Part of a small language model's weights.
Size: 9 layers, width 1024, 16 heads of 64 (8 for keys and values), MLP 4096 squared ReLU, vocabulary 24668.
Architecture: tied embeddings, some layers without attention.
Training: a variant of Muon for these matrices, 1008M tokens, 15382 steps.
Each number is 128 + 24 x the weight over its row's rms, rounded and kept within 0 to 255. Layers, rows and columns count from 0. Numbers have three digits each. The size before them is the row's rms in percent of the matrix's.

# layer 3 MLP down (transposed), 4096x1024, rms 0.0713, rows 2870-2919, columns 192-255
131:156149148090127147149129153141181123129143174140117154164128173127163140160105140119119128124163109124124098115169127106117110057146161134111095101115172076097165102131154095111135138108155118
122:126140106142156094108132115135099139107136189135164111105127127138152146159122124122127116104120162160129086143109102128126120126126147110091102103116148094102141112140077119131090088114130132
106:131169100118162189117165107092089157102122117084127109169103101113147117145144117123197133128110120153124139077123131128134142143117128107150137123115154085149125120134149129144098113168151131
093:117115155135131157157110143152135096116134147128164126176125159119134085100096167124118100154136131104096102164106111149122122153167144147149100128108152127132135141162113121097181156141090161
117:134125165155179116159096100072144146135094164164118134116108078121132144132108143096187130149104118121126148142126096118096127117170109101106111100170087067116144127130117104139109112111093119
102:139126119121116127111161123146159113136127117111155129127153160117107127097132129109070132109146117145127155149176089109107161113145119110180081098178141110126104104128103135144122106157126086
117:110103130080114160130161122130151125166139103099119139151125105081161145089115104101104126122153122156098156114108122125146114110149147129130106115128143092052137155138093105105133125144137165
113:136079140149100117102091109118132135117122120117108131115162164115155107124102128159116129155115131170120140109113078093157130111129133121096111101088089121141136134084110103147128164146133115
113:131145146161126137175114159127129083092127123135163131112105117125134121120123124133132146068177120134148155098083139109155121120112136157124164126143079085120156124109152127140118135163083112
107:163188146107072098132132127146131113120131139105133093154112142123125114141129148121114123153135138172150144150119159121118100120123148102151145099161176180147137120095143192110168139151117093
121:105187133131106120094126164080126130129164111103144139125164109110164123128127124120130102118112142203120116140147136117093147116110134106153116130131094121179155157121128097128114152175124116
117:135112143122111134119087104157093144145132152128107132163155124099148105140164116094147178116154148116138140094093173148135116132117192135122112134139173128141116137133107141118178158137128172
020:133139160110137123135132130116091106099118148082136102145108108145095078106151105147119156121141124105143119137126143124180164160146116136099101142150134127121094130160139191139129074120102114
113:165120122110097110193134081124140118184121192121135118128075150074148157156097133111135094129143161110190150173167116093121122130135109126126115089148064139140126141115103117097160082148171095
096:129093162145132142141105095129097103110173153131121144133118174142156118167124072137113116145122143137097126090145095099125125108136113120099080125130113079147120136122133125147134138175128112
106:194146090083120108103152125084102150168158145177148136130107127191124133140101136117132111135106128136173109104139176148129142181121136128131117117121119102150117096149157158126085104121153049
099:141102151131172143133124121090086117149116167120118133137142120103099119133156145133158103126142171124114170098165105123128169107081144125137150109133147112093130126124158127109122113111085115
103:128112124147145136143116134134147151146104112133155165117110115129141131109121084111130117115153089155102127143136124147156132130102138173097154089128171106137168111131172095113148162095130163
106:135104147133140123177160148139109124106139093103151131127116112112118114173141142196103129098164100100150128120132088154110159125146145158129152136132161127131136134124134136153130138126135140
098:121130126197117104129116130132102156132144120123135161128118122112150180121105110155107140114070113123139163114114076116112158168135129132132146113144129076146089082133137175138091129082132146
109:110150147136133108147135128124142134075147121143112133121137143122137111135151134132157158120142161160132111083140151139167092156138091136113126111123126094134121095162120173110154125116117164
059:154146156184124175131116131089124122138108119121110106117151120132152096099131125114138137116143116104151099111090153149118145139133137098160135154134076127115148109124126171132109098107119152
041:129103099156124136113172091114170118103114117103167103136147145166140159101129095143139174148133130115184134093121151157104130141111133126103140160128121108127144076105138123070152103147162133
118:125086132098090136136143149147129152117124141141137133165086123158080105099125097147158094087149114126169109115133142120094125129159090144141099134185183124065142144134142119141141144122135118
117:135071174133122142168078142121077099142105085140111145126157106123127120140158097141098131096140145107142143129110131150079097118130120177109130148132119159105158166109145136132108141149149126
133:133134129132176133110119145177118167110126129162162100111114160173119134116166121165134105142144099111143135133133139101121165162147137092109118144106178126102177147172125101173158119160084125
127:124133120148129117155089133141115131114085194100148104175132126107090135186096126127112096120110125146136128140115104120163096123151123158137124134134134117181123076113116161121124126117104128
108:177113099121125106125106092137140153102147154105115130127146145154139104131149121153126150088145086135108143121117119154112098152139090142138091091093125155101117113115152139134110137120123100
028:120083130120159091103107146156162102160102093102144160156158152115065137145134176123180159173119124131148127108168167132119129146118154138141143128110107168162097125150149111135132145108151105
134:100133127150132166124144081095121139116116097113090123117139142063146169120137141120132141164150111154096122121137143141132151138122126147123145118118108131109114098105106140150113153136120173
038:130152160131165094104143079143088083177172114099112150114132137102090154131072130171120127131183147110128138112136138102168139102180139148132161105123143185117143112103141169171135161117159094
105:152114136164140113071122134163108135149142125107133113105163129138151169138133116132100105112129128138137147163160119107111167147073144160136102139087109131115120128139175149118114090170087153
051:106125153115107141128098078114103143131143106121151146142130089128108124139162185154087142135113150126117151133100110169165176157157080112106182138122151064139137110181109141138149137079117067
108:112125126104101110118136121156142110103097141116119101104155092091119140125106149095086148124111133128092153167081176115140091165126126126095102131161133139107113171165111109092132209122164125
097:118121108114128092111109113101153141122116122122126136125135145099130081110115141115112172133101105105124124135138147117110121120096138161121114123104142115161163094146118089126091158138098149
119:129139140145120102115135110181100107154155113112140123152141129118132161134147116146127138125169131164105148144142126125120121178111148116167115093162149081155137145111112140082133107138097127
102:110089128140085159133162127124151166144145152118132104104046148134138095096121156168117118141093138091143144183150135182140112101133149079138134115144118081135139141133123128149134149127128123
131:074121117174132097137129113138130105139149127092136115114128120198111124115070122116133106117133120152078167140148127114110097162152149145145092141116110115087154129154110142133098122146137148
040:104108149128119135127122131093158190129187080147108135151118125094128123073155121177125109093186120128125114106132131126135134173180118114151091122189099124133125110136105101137158121124119087
094:126114128154163143125116137113105155143128136127125101148179121147110150122138125123152081097065117149115123127133114122109090133124130132151132095138153131125141128154120147153117125095109124
135:126096153157095115120115121116129117149108121143126106183106087165137103135109126146138137109126089185147162184149110132100101136157088119143103176163139112150142128138147168133098145154058111
118:107130107102112131165126095084111172158112114100086100145153098139118170130152108095112091094109139112134155116099109136111139163111162116150144137119140104151150095174087126097092117156150130
106:151110122159143095116146168113126137149158110083154099108098096143124110148160106088108078116103196087067123129125078133119097128096105110139118140132084091086132167159105152138130130143106113
122:116140162173103115101139163124097085134130128124131120151157113116123115106122089099116105121185092140132100143160089151073121131147076113131123137157096133158122129142126183159130131136127143
119:129136130116084188134169152173141127143113120184078136096161091122091093162126122130088101172095129111095118173151108174138113103141165114123169096125128139120156119115139118129162174120137060
085:119173133155140098156124107133135126077162147163126087107151126134079102138109131132136151121097101136129120161140118095143109164117150094136103144107123138145119100108092146092157101096153124
110:125118140116162145129120153119144124140106102130139154135115115106129118141121173070169170090132188156111102133132148172074146139144087129151127122118136139147134060143114118150123089114139136
018:042100124119085070147131122115094117096131160139106142135149133101085101140138111093060151132108114101150123158134135071143136100147116097121078127122151151084133165155158163127138113142156095
015:135113107142125114128089115179131161107124170147118107112094120166100143141080117142113111099126118080144128133115128155124143129149130129126133088132128123106111120138136112122133099129171072
138:141100111179126169119176124144143130139146138149131129116145142111105133098070145149160105206109133105118114127108132144138143162080128101153140149099091168122129148126123125102114118063147121
# layer 3 MLP up, 4096x1024, rms 0.0719, rows 2871-2920, columns 192-255
119:106140122128122113099133146124121128125145123135105141096138109155131113119183096148111109151072105115166115109107135161133160106122105064120115133087108095107138117132127128101133096115135211
105:120128129146118096107142135190118118111145139124117156125126130135134136110146147141122115143126121121109125161092125118134152183096141130136112112139138158117154081143146137080117147171109115
092:075203108116154107126120134089147106134108097162138144103146138172142126124112153162106142145124150100121162126154104156126146155121154128105141122142102135153154123125153103144128138128125103
122:112150181125133110150126127125140109150092145153154103128131111083084144103137136112135129143180120069128112146090157176197039064113084134154099130108129177159153142148116094106099094134113131
102:109177147140164101117118151129122154114170143163118131141102121104160106158078130098153155145107125143136125094172140108167118132141152133095118124113121072144124152148157132131163117138084125
123:111082168149147137120154142139105123123119102131113132110085129153139120144126110143105115147104158126146095112131151127133107170116140106096123119175096129135145171113132149089134130114170119
106:080162112136112153117130123148129138088120119102130123108161119166175123132112127159142144090140143101064105084169111136163170082116112148122091121119114083146145173121151115117132089125123102
117:117108115160166116113127135125143120132152130111142103136105125148138120116113111131100121121140072165093118147085139099109140121158118097169113157111163121138101109140073093086129116113123135
112:137125154125120139106118174095198152128134135144157120145110115115095139088139177112119120154157199106146127110152099129140120101133142133133088150108125136154080086121116116152124129156128106
122:117107119139124167102103144152109161138146138144092117132073123119159138111141124106147150091178142116114155110140120128138150123102140123099130145132129127099117062103111169123140103123157121
109:140147121128134080163108076129123144143144100123150154142126105143153087117148186161126148140148138112170076125127132122103133149141172127146121118114116127143134111137134101152122103111089095
020:103136095119126131127153180116121073133129125152121127152176154156126092124133148142095153139111166163100152151143113120097096164114113129160124121129164102118132131105112133134107160127115154
114:133084128171128152145132146113125107138159161124123139132174067161163153146094121103133142138154112084139167095085131114125141147125115121121123154102139112114099152100113134173084179131136106
100:071129180126149169151149121128110161125100092115146155125119120089129103112103115178153097089161102154146138111139118143145146120123121138144140130125109123172123121168114090163122130172135145
104:162124118109142125163147130175167111135145134090121141102141163153138119133150065069128139127131134122152123100134132093123114142121113116126125113109142148166133160115146156102128143135159104
092:116122113098106118079100090129108114095124130130122124104148176127136129094113126135205165172091124099085135097153171121167097157112110142145165064154083116143112149151166130160135135139104134
107:167145161112128111107153108134144124111095095155149092128107136095085138149104125155120147147156135108096147205116142139145092116108132135141160101117126137134146158148204127158107111158162163
109:148111123108098129123142149111139137116092120133118146128122087148154117156156089192089157135115141055101113114133140140137126122112129135116097091129139094091171123178124103108123175148095105
090:144168112093113128123155173140165150132133116112157094104138117107145143112118129168136103124138091128119137118156125149139127122133133157144144159104101146136131092173156113117126115116151121
107:139152128088126135142113123087099126139120131133104139162154122096162105117124114126147151154139118137103112156131113124130139116102105131148145165104080107121149126156132088128117145148145152
060:099160124134124130103143157167122099137136102132129081159125149120121129116087130146100160168130137122122114101124123156141133121123101116121117123114119127086141154101164129126133139105110123
040:111163116117150139104163122122119162121110104138161121174120112175137134136171125142129162091153132131108133111130116162111174139216083085112113139122138158176137146119146142155161144100115137
118:159126131141110140152131150132141109121162123131130125187139136127069136119189110121141152109111141132137102127068118144116164151131127119123127126096117154127162124115136150132122122142120096
117:148190131125136109169111143097082100123139143118155148109170111143125145148132086131104158113083123068087130129115141161113115168102073164123104087077122110084123108105115107135136122179117157
142:137111133102143085153141154110097111130110106130099064095104113153117129128163121170142149118196139145097139136099105115131146099108136132156155115078145140113141144139117124122145137138095126
124:164090119111131093135119123158106140096069124113158095098117148110128140187103139145193144136145124120141131117123099161104113099109106103129146120090125105143115122179128116152140158106127121
108:140157123150105121146152161117172080123120101145121158101106153132124127135140109137156124129127130107107126117131160124155102134117126084103135172144150139162115121108152107118154125135134075
028:146133102106123118185118132129095122089092169164130122146122120140152114117154105152121121135102104151114120108137090134144148086135133172146162122149083118141131116120138139165104119162128124
116:143074130122119127138108127100104147108121137145153149137094101122135126118114117167144116178153145110177124074120180135137092128126092108107117156108098081101115134142132121084124144115117118
038:157122111149134126116106153139145144127099142197146093131122150158115140152177148102127111132132122167128111097157125128103113115124135115166131107134127123120141118138111148102130122155170155
092:171140140143110095148120101156131108162129115124118129186125176145138098095180112141153107177112168149144148120098112135184135145139124083164124144180160152127111141155118108157131137164131142
056:160102095146122135138139154141127129108156148101114120126156078151150107131103098119138130165114113115061150108172116157104113125094119097127140113115131128105093102118127126155136154125149101
105:119116130097123146137133150152154133152108143123132143154137161110139132102095145121151128107132097127092137131129140146096156135111138145116137163109125168158093091123150157158105095148106175
099:134115141109083168120103132108118129135144149134136157118132105128106142142161152155120097116151172162125114121145107164122120148159148130086100176146105154108120149150082134166130077128097076
119:142137120125123130090085189118105148123111106138127132103175114116145101084114119131080135129186125124087156102157111131121133161131081122109124171168134159142142135113105160151150137138149146
101:104150150122120100149113131091106101089151119158136132118161095139105142147123050140102143131099122132111102129136125101170132139158118097124123175129160138105127136119152099161118102120162120
116:091115097110144122130122145110184124106114110126163153119153122095127127131146184164122103119155124120151124136097127151151153161119074124111092089180109141141140140128133131142149132100105132
041:099153131130123121098126165113146119137132135086136112152142115142136136146127182194153113119120171149126142141131073183167078126144136118124130143127120123123156163148117111118138111125125118
094:095156118127120135143166173174124086122128118154117087120112156134119161157088129124107089125122117132117114125161119093108140154129079186111102107120122123139063123149157141098122103179128115
128:129107178157160162103144151140089119140104083066115084120135130072147133126161106151157158144129109132145163089132141181132152140143092147120134152135112093149155106118136139079166099100112105
116:102157105135158093129129112156090123105138102131109136133191159106183161148135172185149122178124103122115164084097149120180147154168099122144118081113129107128086134159171156111092133113143143
105:095151146155057108119145141146154157108120099125085095162138123128122124186085113175131159080163125155092145119155134123132115124173127146178172126103134103162102143124134129135148144142133118
126:071114148110121123119147110151102098161134121144109149159133115162171152122125111123130111119123132095131129121174140146136121170179160114153150084141119136129171107126151150117184167127136169
115:136136142117138113122139108127102156137155155102162118169179176140176122147115130156144094112128142100123122092133103140150089117120117139130135116132116140107101135126096140103091126080153124
086:116094099110122111173128135171123136147119113180110135131143152127124101134108103175099095123167135160187131138121105134112126141099136127096143127106134159093143159099117094133185161138143146
112:121178107120127085127094158118153108128107117133120120131098088088150149123101140136148121133139105149123189162142121174140157130148120155194117187105109115135117156161159147149114160118100131
018:114148140149109111156144184145094103115119184128145136112144147143127118118146106109109090106133141149123190106116096138148120158133186150088123136135143108136154133101142122175077133140160139
016:130133139106117174118136144146193108118154076131133131186117147114172124139183096160148088082135147106106131117147081083099058152138151134113154100115135142146101145156136141114151134096123158
148:131095135134093158152198136142081079118160062167129182128108118122108068116094142122112103134107123113177127100109137106128120131140135092157125139081131133174157088133150133128108107126105139
106:123134119099092112120143123094149100118098115133091129102144098124165119138119106138115116133136146123119099118101136116126168149143140139133138115095135151128083136118131108118101115120123128